Weights of a small transformer language model.
Training: a variant of SOAP for these matrices, 1037M tokens, 3956 steps.
Each number is 50 + 15 x the weight over its row's rms, rounded and kept within 0 to 99. Layers, rows and columns count from 0. The size before them is the row's rms in percent of the matrix's.

# layer 3 attention output (transposed), 448x448, rms 0.0291, rows 64-118, columns 192-255
077:68 39 53 26 57 56 58 53 40 42 63 54 54 66 38 69 64 49 52 39 29 51 43 71 61 25 30 51 20 53 70 55 54 53 66 29 32 52 34 44 50 75 65 31 50 70 45 43 62 55 09 59 59 70 40 75 46 38 55 72 48 46 48 63
078:23 36 38 48 58 68 57 77 60 80 61 36 47 75 73 59 69 31 41 85 45 38 18 28 38 44 69 80 14 48 47 33 59 13 40 52 09 49 95 62 68 51 55 52 36 89 58 58 39 56 58 15 84 42 54 47 46 33 70 50 40 78 53 70
080:61 40 15 33 65 36 64 64 31 42 37 62 67 62 44 59 18 66 50 38 37 45 64 58 51 32 49 65 28 38 52 60 33 47 52 35 56 51 47 35 51 63 74 70 61 53 33 77 47 59 65 68 50 32 78 42 43 47 38 32 55 75 21 50
076:37 67 32 26 47 33 61 63 38 49 43 55 44 53 34 46 51 27 43 57 28 52 71 67 37 71 44 42 67 54 56 64 50 67 32 57 35 56 43 68 37 48 64 40 65 46 38 63 59 42 45 86 26 44 76 17 54 51 52 56 54 63 57 38
078:75 08 93 41 69 50 48 57 75 22 42 46 21 52 59 45 53 45 28 45 58 57 49 52 37 38 43 54 41 57 34 47 55 35 35 50 61 53 52 64 62 48 32 32 12 60 52 83 54 55 25 60 45 52 28 66 54 60 56 44 50 59 37 42
079:14 47 33 64 40 66 44 78 28 70 68 41 46 54 25 66 73 36 48 40 48 69 41 45 35 44 45 48 75 44 28 65 49 45 44 52 27 19 34 32 87 69 46 31 49 22 41 57 27 48 50 31 57 47 58 59 68 42 60 46 41 47 67 37
080:52 65 43 67 72 57 23 34 34 80 45 60 44 58 34 38 49 42 63 26 67 71 42 35 38 54 26 43 51 39 50 48 60 28 65 49 40 51 26 34 64 23 48 55 61 43 52 31 47 32 69 44 21 60 46 45 63 47 50 19 62 39 69 65
075:42 44 47 35 58 30 33 40 62 50 61 60 06 57 57 85 47 64 65 28 26 47 51 53 53 73 77 72 32 53 84 49 41 55 68 30 65 33 42 36 81 49 18 18 55 59 41 57 18 30 36 57 20 37 59 59 72 31 38 72 72 42 55 40
075:45 52 38 47 46 48 51 46 59 54 46 66 44 16 51 26 47 48 77 53 57 25 39 59 78 34 52 51 52 45 39 40 44 49 62 36 23 56 64 39 31 51 73 53 24 48 71 67 18 54 35 47 41 54 70 57 59 44 35 18 68 53 57 53
077:47 53 69 45 43 59 60 33 63 52 99 19 72 57 33 56 40 58 67 63 22 16 43 42 62 43 16 53 49 71 64 41 50 59 38 38 78 40 33 44 46 22 52 23 34 53 39 50 54 63 43 61 48 52 69 36 46 49 64 45 49 27 47 23
074:31 61 76 52 40 55 45 48 67 41 74 87 42 68 48 60 58 70 77 47 34 48 55 38 56 52 37 60 53 59 43 50 74 58 47 63 63 72 43 41 51 43 11 39 15 58 30 67 70 56 44 46 47 28 87 43 42 46 45 78 70 52 53 59
081:39 50 76 57 61 66 71 32 53 38 58 31 60 59 36 50 62 74 57 55 51 49 43 20 61 33 62 55 60 55 44 64 55 44 58 36 50 26 51 30 59 71 63 60 51 44 86 28 68 58 41 32 39 67 41 39 21 52 34 40 62 64 22 80
079:23 57 88 44 74 76 37 30 54 66 61 47 81 59 36 39 35 68 46 30 60 69 45 43 65 46 31 48 47 52 48 41 75 55 40 57 29 60 88 65 24 75 87 70 61 61 35 68 26 43 46 63 93 19 38 29 47 68 41 45 47 39 52 57
080:52 71 40 57 72 60 36 45 60 37 52 39 40 73 67 45 58 26 58 37 69 57 40 65 09 35 36 37 42 59 68 43 49 36 92 51 62 67 76 55 61 88 43 65 52 65 32 48 51 42 31 77 52 37 50 67 73 45 57 49 27 75 53 44
080:48 36 34 45 48 32 51 61 58 69 52 59 23 46 77 50 57 63 50 24 54 35 42 65 66 66 30 61 34 94 25 63 42 76 44 81 39 28 21 52 53 56 93 32 45 39 40 52 67 31 29 66 41 37 72 22 45 63 36 63 59 43 43 72
077:72 48 48 64 31 81 47 46 42 44 38 63 51 39 57 71 58 42 48 11 64 33 45 70 32 20 54 23 49 41 43 49 54 46 62 47 91 57 62 50 56 63 48 58 44 60 34 28 53 05 38 34 78 58 57 77 73 45 46 19 58 41 56 48
076:42 31 66 42 59 55 63 46 28 71 40 37 54 48 39 41 54 60 63 70 72 54 60 53 45 44 31 58 65 36 76 40 68 58 50 42 48 51 69 44 95 95 44 65 42 54 41 49 46 27 59 78 56 46 40 70 57 46 42 40 39 32 55 77
080:59 40 41 46 75 13 40 56 11 72 56 30 43 73 77 53 51 54 40 50 82 63 36 61 52 36 81 57 51 60 55 28 35 44 91 64 23 31 43 48 67 32 51 75 46 47 67 41 71 47 34 62 49 77 52 52 44 39 40 50 40 53 57 39
078:44 26 48 39 53 62 60 49 42 35 61 40 51 42 52 52 44 06 46 79 27 58 65 41 53 37 75 41 51 38 55 56 71 37 78 56 25 53 39 73 34 43 48 32 60 47 54 42 34 61 43 33 21 55 53 77 58 40 53 35 41 52 07 76
077:41 28 74 67 29 48 24 59 74 49 54 86 48 31 46 40 59 68 54 43 59 51 73 34 65 54 21 53 57 70 70 34 48 68 70 41 61 63 44 60 73 56 61 52 42 58 51 81 75 57 47 57 60 67 36 36 56 59 42 63 80 48 63 48
076:75 62 61 50 31 34 39 38 72 43 62 76 60 43 75 53 58 47 62 08 53 43 49 80 53 15 56 43 42 61 54 59 82 32 49 56 36 37 46 55 37 28 52 50 48 33 69 40 50 45 51 49 58 48 59 59 43 57 50 54 41 29 81 38
073:60 26 55 93 49 68 48 44 60 67 42 43 38 38 48 44 50 43 65 58 39 66 59 74 39 49 64 40 37 57 26 51 74 55 31 43 54 34 61 46 57 36 59 38 30 49 57 16 26 21 49 45 40 41 12 49 34 74 60 45 39 51 35 50
078:58 50 29 52 68 32 53 52 49 71 63 47 63 62 74 40 68 87 54 58 50 76 49 38 34 28 77 56 43 45 48 26 62 41 66 42 49 37 67 64 66 57 45 64 48 38 45 46 42 42 59 48 69 80 51 64 59 26 40 41 52 54 30 31
078:74 53 46 56 46 38 28 60 39 65 68 45 39 69 65 20 50 77 56 38 61 53 60 63 77 53 70 68 55 57 32 39 60 39 43 49 17 31 51 70 41 51 85 38 63 19 69 99 54 51 43 42 40 62 17 55 69 70 49 54 51 51 43 74
076:70 49 48 33 64 30 28 96 26 65 76 32 32 33 51 42 60 64 57 51 96 46 39 56 59 65 64 48 50 51 41 55 33 45 50 59 44 42 68 52 44 41 51 67 59 47 70 35 43 37 72 61 44 18 70 43 76 55 77 76 47 53 52 48
082:65 28 56 77 56 59 44 79 73 41 56 55 54 31 47 53 52 48 62 53 64 48 42 61 44 43 55 66 56 43 37 44 41 49 60 39 57 55 31 36 66 48 51 45 70 38 57 41 49 62 48 77 36 53 29 52 28 27 56 59 49 61 32 65
077:30 69 38 41 48 45 60 80 38 23 45 77 36 43 50 43 69 58 58 59 60 56 51 34 46 68 37 38 69 48 55 47 45 47 13 55 17 49 40 67 63 37 35 33 70 40 40 29 44 50 51 37 31 49 37 45 54 54 32 36 43 49 63 48
080:49 13 26 72 28 39 64 26 71 62 60 62 40 55 54 42 78 39 40 50 75 62 62 38 67 54 65 60 42 39 75 71 75 48 80 42 65 35 66 39 30 55 36 44 41 55 29 58 48 67 56 34 48 58 52 53 46 57 51 71 52 53 63 47
074:73 76 54 37 46 59 75 43 52 36 58 41 18 58 34 32 61 59 45 70 60 58 80 62 48 78 84 61 48 39 75 54 20 54 46 63 73 31 65 60 35 45 59 56 45 49 31 52 61 41 55 24 72 53 43 66 53 14 42 62 25 77 37 38
076:38 80 66 53 14 47 61 34 55 60 57 45 50 19 51 59 48 55 33 35 59 67 42 52 33 53 43 64 43 61 57 58 11 32 48 51 63 54 73 53 58 54 44 37 53 51 50 22 51 54 34 43 74 39 45 64 58 51 46 54 34 49 40 51
075:55 47 68 54 40 57 49 56 77 38 51 51 61 36 39 70 67 38 55 39 55 42 48 54 51 14 68 44 41 44 37 34 57 77 28 77 37 51 71 65 33 33 60 64 47 71 67 54 56 62 43 29 26 51 73 47 56 30 40 38 59 55 49 40
076:39 60 47 56 28 27 57 51 49 19 43 28 52 33 48 39 34 70 27 46 42 57 56 15 66 65 72 58 56 42 79 52 45 41 20 82 20 55 74 48 56 36 45 30 63 47 83 28 33 32 68 34 54 51 42 50 42 52 48 64 45 52 43 55
079:73 63 55 50 50 69 44 86 50 37 43 56 31 63 41 25 54 35 55 58 57 65 47 34 70 75 42 44 80 68 32 45 49 51 53 47 30 31 78 26 53 62 58 45 47 43 46 30 29 50 50 71 49 56 67 44 58 81 63 65 26 81 49 48
082:46 54 50 43 44 73 22 51 66 35 50 50 42 43 58 51 56 47 41 73 68 58 40 36 61 34 52 41 34 68 35 32 51 71 36 66 40 47 34 73 60 60 37 61 53 44 51 32 63 33 35 63 48 55 28 62 66 46 44 70 51 64 57 61
080:80 56 67 40 70 49 51 44 49 62 48 58 46 46 44 20 72 59 48 54 48 56 41 35 53 22 56 50 67 30 36 53 68 56 28 60 59 55 67 61 77 66 56 49 55 66 41 29 70 29 24 44 42 49 42 46 55 45 59 36 39 57 55 38
075:66 48 51 55 55 33 45 51 46 50 37 66 40 45 68 40 72 57 38 48 76 23 29 65 72 17 67 24 62 50 43 40 48 51 46 46 72 61 61 54 62 48 37 49 39 43 58 53 54 45 70 71 40 85 55 28 59 63 50 46 75 60 86 44
079:30 34 62 56 72 55 26 67 64 41 19 67 57 61 80 36 81 58 61 76 43 55 41 43 64 57 68 44 63 47 75 50 70 72 57 69 42 48 32 77 41 76 50 49 43 34 55 56 57 44 56 54 49 59 70 29 75 64 19 53 55 41 54 54
077:57 41 33 16 56 06 34 39 33 43 76 29 46 39 56 53 65 54 66 30 68 21 67 35 45 58 29 69 26 54 33 40 52 63 59 48 64 58 43 52 44 44 38 56 47 21 49 67 23 62 40 29 59 90 82 42 65 45 38 56 52 46 84 60
076:54 64 79 63 51 31 37 49 27 60 68 71 54 51 50 36 39 18 41 74 46 39 34 57 52 36 62 30 43 51 41 67 63 59 43 88 42 65 55 45 37 32 34 63 64 37 93 42 58 36 41 26 46 78 40 48 63 61 49 30 63 52 52 64
079:27 20 41 48 43 61 43 68 73 43 44 63 58 45 27 57 22 56 50 61 40 31 63 57 70 26 58 53 68 49 36 24 21 54 48 38 58 45 44 44 62 57 39 60 51 63 44 41 69 36 40 43 41 69 63 46 29 17 42 38 29 63 44 62
075:90 58 39 58 49 59 36 40 53 46 09 54 28 65 81 65 29 42 69 56 64 35 55 76 50 35 29 76 53 61 65 37 28 52 41 26 65 60 55 40 49 37 81 40 60 44 57 68 24 48 40 43 66 32 33 60 27 48 50 64 47 54 50 36
075:46 69 74 51 76 57 50 53 57 48 37 60 37 53 31 54 76 33 33 40 63 69 48 53 35 67 70 54 41 66 32 70 71 52 47 64 27 53 42 52 50 44 40 53 30 65 33 55 62 42 34 66 63 50 43 33 39 49 42 46 55 51 49 99
077:42 81 66 68 37 29 53 42 46 60 40 60 35 58 53 27 53 56 28 45 56 60 87 63 61 49 57 56 37 59 78 78 70 67 74 33 58 41 53 69 36 16 41 74 65 78 48 58 69 59 53 39 30 19 40 52 50 72 60 41 37 37 26 52
073:60 40 48 49 53 48 61 59 72 73 24 50 70 28 72 69 58 44 64 70 64 31 33 54 64 59 14 60 37 48 40 64 33 49 62 21 65 53 65 56 60 71 72 36 38 61 58 57 55 43 62 44 44 33 46 72 49 60 70 63 71 64 38 53
072:54 65 46 37 65 44 64 76 58 68 58 55 55 73 60 51 52 50 51 68 52 35 70 63 63 56 77 48 58 63 61 53 52 61 42 28 64 33 74 52 63 29 33 48 34 58 62 68 41 49 41 47 40 34 63 46 56 50 64 56 29 38 26 74
074:38 46 63 63 40 47 54 50 32 31 50 33 58 34 50 62 46 56 62 33 23 56 39 49 52 42 35 28 48 55 67 71 46 54 57 55 47 61 49 41 38 64 52 40 53 66 57 48 58 47 53 36 58 56 61 49 43 60 76 45 49 35 38 54
071:65 60 67 65 60 47 47 54 92 56 39 60 80 83 48 33 59 68 50 38 45 56 48 31 43 44 59 41 43 62 32 93 57 43 54 42 32 82 45 43 47 48 59 59 78 31 66 44 54 44 80 50 38 67 47 53 58 46 38 45 57 41 60 37
078:43 15 69 20 66 47 39 66 26 57 69 72 57 39 70 53 28 51 42 61 36 13 85 62 47 40 39 40 48 69 41 28 40 63 40 28 58 63 26 43 31 67 36 73 44 44 55 49 50 83 26 59 33 49 31 68 38 36 43 46 59 29 52 68
075:43 59 94 68 37 45 56 22 72 76 31 69 23 50 63 44 56 48 50 36 58 42 66 55 27 50 52 37 67 37 52 47 56 81 63 40 45 56 52 67 58 47 63 69 60 67 61 61 45 70 60 62 54 48 66 43 72 53 52 26 50 55 49 35
081:69 45 49 44 58 29 48 61 65 53 59 58 42 50 53 46 50 59 47 55 53 55 45 67 63 54 20 44 43 56 68 49 38 59 27 39 37 51 44 86 48 73 53 44 52 37 29 96 53 38 61 62 54 60 97 46 29 70 31 52 70 43 41 58
077:40 35 68 49 54 70 44 89 67 20 53 47 64 47 76 50 66 36 46 39 45 36 59 62 26 34 40 63 28 51 53 67 49 79 38 56 32 51 17 56 58 46 46 54 46 57 67 28 55 24 52 69 72 38 40 31 37 49 54 62 52 67 40 39
074:80 51 33 49 66 63 63 21 52 63 67 30 63 31 49 74 70 09 35 49 55 68 48 25 34 31 56 50 20 42 55 54 68 23 78 39 52 48 37 48 32 42 49 22 23 52 55 47 48 46 40 57 42 49 38 74 57 42 72 30 53 36 48 47
073:58 54 74 63 45 53 46 54 54 39 34 71 40 43 58 55 64 58 61 30 37 53 67 48 53 34 74 69 39 29 53 79 30 55 56 56 27 32 45 51 55 64 58 61 35 47 54 33 55 44 53 43 71 48 24 28 56 39 72 57 34 56 29 30
073:58 42 72 63 47 65 67 64 39 81 38 54 51 32 60 51 43 22 68 52 48 22 54 77 61 56 82 50 36 20 28 30 53 37 41 28 59 37 58 43 59 76 45 56 54 70 44 46 46 69 54 44 54 35 42 82 43 15 08 36 54 38 44 17
079:35 52 55 44 71 32 49 51 40 34 59 76 63 69 29 30 56 33 27 57 60 85 62 60 54 40 37 48 15 43 56 44 40 46 37 35 64 58 34 42 50 73 50 67 51 30 35 79 63 39 26 36 55 52 64 40 40 59 72 42 71 55 34 54
# layer 3 attention value, 448x448, rms 0.0234, rows 65-118, columns 192-255
080:52 51 48 52 60 49 59 79 55 37 55 60 39 65 52 14 58 84 29 54 47 59 57 47 58 72 35 36 63 32 64 68 46 48 59 50 70 64 21 44 54 33 84 56 36 45 38 61 42 39 50 30 62 60 52 50 76 70 44 55 26 49 50 48
078:56 42 62 03 33 11 74 66 57 67 42 37 37 30 65 66 30 34 56 54 57 72 40 55 37 59 57 45 53 50 71 31 55 45 63 42 64 62 48 65 64 39 33 66 46 52 62 48 35 64 31 66 32 39 61 28 48 72 39 58 73 66 66 42
078:34 42 13 54 45 73 56 31 40 56 52 31 38 53 64 64 43 28 78 47 38 68 47 37 68 51 62 33 58 27 39 45 54 58 63 50 56 63 56 52 51 66 37 58 53 53 48 37 30 90 33 22 48 57 25 58 55 40 66 40 52 39 36 71
078:57 37 49 51 71 66 44 42 57 58 44 34 49 68 48 61 79 50 24 47 56 51 41 28 81 55 65 70 46 48 21 45 46 33 40 62 53 44 51 50 71 48 65 69 32 31 37 72 34 58 50 43 24 49 68 56 46 44 34 53 53 59 53 64
079:65 49 74 47 57 30 71 63 51 47 38 53 72 21 83 26 48 36 51 52 27 41 47 25 47 60 61 43 42 58 26 44 57 62 63 55 77 62 76 51 35 37 31 56 43 56 19 45 60 33 85 47 76 69 61 45 54 60 49 46 57 48 41 52
080:46 84 65 37 31 67 44 52 33 39 33 54 57 73 23 29 52 42 77 40 61 52 56 59 50 59 54 57 59 35 53 54 47 35 60 31 57 23 53 46 52 43 63 26 36 65 61 34 40 34 51 49 48 37 66 63 50 44 54 75 65 74 35 70
078:46 25 78 35 54 54 59 63 45 61 34 35 61 54 66 28 45 35 42 46 38 85 69 43 41 52 25 66 53 56 64 49 42 36 47 48 67 45 70 73 26 54 44 52 67 41 37 35 58 54 63 71 31 45 45 45 66 48 73 29 50 47 59 66
076:37 52 62 26 62 41 62 37 41 50 55 64 38 53 66 32 65 52 64 53 38 62 60 25 32 68 47 55 83 46 47 68 23 41 40 54 76 58 60 69 68 23 55 62 68 40 55 37 29 38 59 48 42 44 75 69 44 75 57 43 49 45 43 63
082:79 30 50 47 61 68 52 51 70 53 42 76 49 39 12 41 54 39 48 35 52 36 45 56 54 71 48 39 61 25 66 43 68 36 76 32 21 26 52 60 28 57 61 59 36 68 55 62 56 17 31 49 46 50 47 45 46 42 28 28 37 49 50 59
080:29 57 67 39 72 51 38 58 60 37 19 37 53 44 68 83 41 37 44 36 63 37 43 67 71 30 57 47 54 72 40 46 28 43 57 57 34 47 42 81 63 48 49 36 59 36 44 67 48 55 55 81 84 62 73 40 25 54 42 53 67 60 49 50
082:50 36 62 41 53 82 34 51 29 21 43 79 68 53 46 56 48 66 75 71 51 53 44 64 61 64 53 43 53 41 61 61 60 46 42 56 41 47 25 69 60 47 63 59 58 31 50 61 28 31 59 27 65 45 51 44 52 34 33 46 35 33 26 44
083:27 52 35 55 68 68 47 52 32 58 43 53 72 46 40 67 73 02 72 66 65 55 73 45 68 37 52 53 47 33 73 53 38 39 41 54 50 58 30 48 60 40 46 52 55 16 45 47 57 34 49 69 41 68 27 34 52 44 43 66 25 68 60 35
084:30 31 67 52 56 60 32 39 40 39 51 20 44 53 59 58 80 54 36 32 59 80 45 39 61 45 50 62 31 41 58 44 65 59 41 80 52 52 40 38 56 37 68 36 56 50 53 57 24 47 50 59 48 40 67 73 48 57 51 59 43 44 59 58
084:36 42 29 47 38 43 70 63 45 34 18 03 63 40 41 45 43 40 50 55 45 22 43 37 66 62 62 34 32 23 36 45 51 65 44 36 70 25 70 30 69 60 48 74 31 60 31 48 74 38 49 21 40 33 52 54 54 50 42 53 74 57 63 58
080:55 49 31 47 42 40 38 34 35 35 56 44 51 69 59 51 44 62 64 51 59 70 40 82 57 49 51 47 57 57 25 54 74 58 55 72 48 66 16 63 45 67 64 52 53 54 26 47 17 38 22 64 41 51 39 38 30 18 56 43 41 31 23 37
079:45 55 54 68 53 77 39 46 72 43 61 39 30 53 44 45 51 60 46 66 68 67 61 62 37 66 67 61 45 70 59 64 44 38 48 74 43 28 31 64 36 36 64 51 57 46 56 76 60 37 35 45 34 63 41 61 65 77 38 51 72 52 44 70
081:59 34 55 84 48 42 44 27 73 39 56 58 32 49 50 54 69 44 52 58 26 52 69 49 54 38 67 65 15 32 62 51 58 81 47 55 45 14 41 53 48 61 72 52 32 23 65 70 78 39 62 57 68 56 80 42 58 43 45 68 86 46 52 55
081:47 32 31 30 79 68 30 53 36 64 51 43 40 84 27 60 65 57 31 63 49 67 68 24 55 54 52 54 26 52 33 73 26 47 36 75 44 40 52 37 56 68 67 40 31 10 54 60 57 70 72 49 68 45 43 39 73 17 82 70 49 46 64 51
076:36 79 46 51 52 34 57 39 46 44 60 35 29 37 52 24 48 38 52 53 46 38 53 56 53 61 78 37 66 68 49 48 32 63 46 51 49 46 85 62 58 78 44 50 23 53 29 58 55 60 71 37 69 39 30 71 61 33 29 50 46 62 37 45
080:50 41 47 72 49 40 57 55 52 54 63 38 68 54 47 81 72 41 37 54 42 61 43 20 51 34 56 31 51 48 50 30 36 74 51 57 85 76 16 58 60 59 56 48 43 35 54 59 62 31 61 40 77 51 58 36 69 18 36 14 63 45 57 51
074:57 65 50 40 44 55 60 26 60 35 46 61 71 48 52 53 42 44 53 06 55 68 58 56 33 79 61 32 42 72 76 41 35 60 41 32 37 72 69 56 66 59 34 75 46 36 28 41 62 45 66 58 39 69 51 20 62 35 79 59 63 56 68 49
076:44 41 41 44 31 63 52 65 52 39 37 30 62 40 50 46 52 46 51 45 46 36 68 39 29 41 57 50 19 50 58 71 55 29 68 56 27 37 47 32 62 25 58 46 63 65 29 55 43 83 25 58 47 35 50 50 41 43 61 46 55 40 00 44
079:44 61 75 65 32 78 35 43 54 39 48 50 56 39 72 72 48 27 38 51 49 27 51 43 89 69 36 44 45 25 61 66 43 55 50 56 83 55 49 57 70 31 26 86 38 79 42 18 39 68 56 47 56 44 78 46 45 32 54 55 72 60 72 53
079:21 33 82 64 24 65 62 45 30 44 29 45 75 64 62 72 62 68 31 64 29 54 65 52 54 38 84 67 50 50 25 75 42 58 64 69 56 77 41 39 72 45 61 65 57 50 37 25 48 58 32 50 53 62 28 52 54 47 78 63 36 40 68 56
084:55 50 39 28 25 54 72 59 30 32 59 42 60 44 64 47 44 45 62 55 29 39 59 29 49 35 61 59 49 54 60 39 51 40 66 63 32 38 46 34 21 33 49 44 25 52 27 28 30 47 42 42 66 90 52 55 57 69 53 48 50 59 61 58
076:65 44 49 49 82 49 52 58 51 67 49 42 43 39 59 39 39 24 57 62 76 11 52 51 66 38 32 27 55 46 50 56 64 56 36 46 55 59 43 84 56 68 31 40 65 55 47 47 36 39 69 61 62 54 41 53 54 53 44 74 56 44 24 42
081:27 69 33 56 60 55 44 40 36 43 69 23 32 62 54 28 25 62 52 49 44 74 43 46 46 54 34 36 66 93 66 26 59 65 62 63 41 74 30 61 52 52 48 41 61 58 42 37 43 28 21 45 42 14 61 40 39 38 49 19 50 43 49 48
073:36 37 47 59 48 62 58 48 28 60 74 53 69 66 51 13 55 49 20 81 75 59 46 37 45 37 41 49 16 47 41 58 67 42 51 59 50 54 26 47 28 56 37 39 36 31 66 30 35 55 33 40 40 60 58 47 50 59 33 52 53 44 30 59
073:80 43 30 53 48 47 74 41 56 51 51 76 64 48 69 51 81 55 49 57 63 47 42 35 29 60 21 36 42 60 50 58 82 36 31 54 59 57 66 28 14 40 46 93 61 46 62 31 47 20 37 30 62 65 26 48 66 76 36 72 31 43 41 52
079:70 64 63 59 61 35 58 28 66 40 50 44 52 59 59 66 30 45 32 42 49 30 45 13 54 57 39 28 61 42 54 40 61 41 57 62 54 56 99 53 79 56 51 34 63 60 17 60 15 40 16 52 34 46 43 64 32 50 44 65 52 35 34 53
077:30 62 51 33 61 38 45 63 50 70 62 44 54 71 63 69 61 34 52 57 73 18 73 42 54 50 41 41 44 61 67 49 55 55 77 39 68 29 39 38 37 69 61 37 48 51 64 44 65 28 60 38 45 59 50 40 67 60 47 72 27 82 27 37
083:55 45 26 40 75 72 57 72 46 42 78 42 29 56 75 32 53 49 51 46 59 54 61 40 80 47 70 48 47 36 42 69 70 59 37 44 44 58 42 65 47 57 36 53 58 38 56 72 55 44 64 55 38 52 23 49 57 63 55 29 49 57 67 46
084:31 30 44 58 65 39 60 57 47 44 56 60 30 57 42 57 66 34 55 52 55 34 60 43 65 52 55 57 66 59 47 54 36 44 30 63 50 45 52 80 74 72 61 51 69 37 23 68 38 60 52 66 83 60 42 55 65 49 56 51 52 37 55 68
085:45 66 76 56 14 55 89 59 06 58 67 43 38 23 41 48 59 17 50 30 99 71 92 52 65 48 45 45 52 54 59 59 61 58 26 57 28 48 53 44 63 19 62 66 65 40 60 36 60 65 58 57 54 44 55 54 52 36 52 58 20 45 64 68
078:60 34 67 54 66 52 57 48 50 59 39 21 55 46 59 59 69 64 59 79 63 51 67 38 71 33 60 43 82 55 29 70 67 50 53 82 68 64 54 31 26 58 59 46 59 57 40 47 61 49 68 50 60 23 51 48 60 58 32 46 66 41 22 36
082:43 56 56 78 65 38 45 16 25 41 60 38 72 23 50 58 52 48 39 52 43 18 55 56 36 78 25 80 52 53 47 57 49 52 38 38 60 61 26 75 50 48 65 59 92 45 51 42 44 57 43 45 34 59 85 50 30 57 70 47 69 78 39 42
081:60 71 23 44 43 68 68 38 62 42 31 44 57 67 60 49 35 52 15 20 54 09 60 54 77 37 59 50 42 46 55 46 41 48 40 49 85 53 63 31 43 43 30 39 45 63 54 34 66 39 29 76 38 41 61 53 41 46 52 42 41 36 41 65
081:49 17 40 69 79 75 56 68 66 46 38 38 70 71 46 64 62 60 34 42 52 58 44 46 69 86 48 45 61 51 41 35 50 63 25 51 57 60 53 54 43 53 54 37 60 60 21 36 73 45 15 50 80 35 46 59 33 41 39 75 50 40 36 19
084:42 59 66 54 50 44 36 45 23 56 34 28 07 50 73 55 73 43 56 34 56 55 57 21 85 51 66 69 38 41 39 40 40 78 57 52 22 39 45 57 42 51 33 37 61 61 36 51 66 48 48 49 60 37 36 40 63 59 52 29 73 32 47 58
078:22 59 54 35 34 47 66 40 48 47 43 63 57 45 51 32 52 64 48 40 34 59 56 33 43 81 63 45 56 61 43 42 68 53 42 53 68 59 28 43 12 62 65 18 47 64 37 66 53 80 54 40 35 45 62 60 49 70 43 25 36 66 74 63
080:45 35 58 56 61 48 23 77 56 60 37 67 76 36 41 55 46 59 81 69 54 69 57 55 57 57 30 52 30 48 41 54 35 47 50 56 68 34 66 69 60 53 68 78 34 66 54 40 58 73 44 48 93 51 83 45 60 57 44 60 56 59 35 51
078:69 51 42 55 58 47 36 79 36 58 33 34 43 57 84 60 67 40 39 38 29 41 20 51 47 47 36 35 30 52 30 57 44 53 50 62 48 49 39 12 69 59 71 22 35 43 47 59 88 64 46 51 36 55 65 44 53 36 34 54 52 46 38 53
076:67 41 15 10 41 55 62 35 30 56 49 39 09 39 45 42 26 46 59 62 61 42 80 44 62 44 54 32 46 56 60 59 43 24 53 51 56 39 34 62 44 46 43 40 46 55 53 24 28 49 53 69 61 67 42 43 47 83 64 26 57 28 84 46
074:29 43 40 25 32 58 70 70 31 43 30 46 28 34 50 34 40 28 54 60 53 59 52 60 48 29 40 47 45 58 71 69 37 49 52 27 74 48 65 54 57 50 55 39 44 54 42 43 33 59 60 40 54 62 78 19 53 69 25 29 34 57 74 56
077:54 65 47 70 51 51 57 60 45 28 40 35 57 43 38 71 34 51 71 70 49 21 45 55 46 53 53 71 69 60 59 34 47 39 43 52 38 38 51 43 33 41 44 51 83 64 60 66 66 53 63 57 51 71 37 37 64 46 21 87 70 29 42 22
074:37 50 63 60 37 53 71 52 63 59 55 52 62 32 31 71 42 35 53 45 54 57 43 42 69 57 43 38 48 41 42 42 31 35 39 34 50 54 41 55 36 36 42 44 42 70 58 65 53 76 32 34 51 47 51 40 28 33 62 24 71 56 34 51
079:42 24 37 23 52 35 56 48 26 37 48 59 45 35 36 36 61 49 43 63 29 51 60 53 37 58 61 57 56 64 40 29 64 45 47 58 35 33 50 34 77 13 47 68 58 53 41 85 64 50 63 87 61 51 59 50 42 67 59 50 47 47 45 32
081:56 39 52 40 35 45 58 52 57 36 64 27 40 46 31 44 60 54 66 52 56 71 45 26 68 41 61 65 64 64 41 40 69 47 39 76 46 46 41 61 46 67 42 39 52 39 42 54 32 45 64 46 68 57 06 50 23 36 26 43 54 89 71 66
080:60 69 56 74 58 51 47 85 59 54 52 38 22 29 80 60 44 47 49 52 49 01 70 39 52 61 53 18 86 64 25 54 57 51 61 34 44 25 64 47 71 51 61 82 53 54 36 37 92 60 40 50 59 54 37 43 31 34 65 47 58 56 62 47
080:57 48 44 62 62 39 70 37 55 58 60 58 49 76 40 43 47 73 47 54 61 47 20 68 59 76 43 63 51 33 37 45 40 54 59 28 62 43 77 38 44 58 66 37 56 50 35 44 40 73 40 39 31 46 73 65 59 74 46 65 53 23 56 70
078:64 72 25 66 52 28 53 38 36 74 56 59 51 63 18 35 49 44 83 48 38 59 71 59 45 51 75 39 18 38 77 36 44 68 51 62 71 64 42 14 41 51 64 27 47 75 69 38 31 57 63 46 48 41 72 50 22 50 60 61 65 63 64 52
076:24 60 44 71 20 52 30 52 42 66 78 60 46 79 70 38 38 53 56 68 59 60 50 45 44 57 72 48 53 68 51 56 47 28 26 44 70 67 56 38 58 17 30 74 71 35 53 59 51 53 74 56 67 51 54 47 78 58 32 33 78 47 68 56
074:74 54 55 61 61 51 72 51 46 28 44 35 65 30 74 34 67 42 40 57 33 41 46 63 26 67 55 49 61 80 67 53 54 76 44 66 32 50 48 45 48 30 42 64 34 20 30 40 37 45 50 55 48 76 40 34 41 62 51 30 46 47 30 46
082:34 62 28 47 36 40 57 41 49 52 66 60 62 40 49 29 52 30 50 62 48 46 22 80 55 42 34 31 48 51 24 36 43 56 41 48 43 72 67 48 70 67 46 50 62 77 53 27 58 31 51 57 55 37 44 53 68 41 75 55 40 52 54 50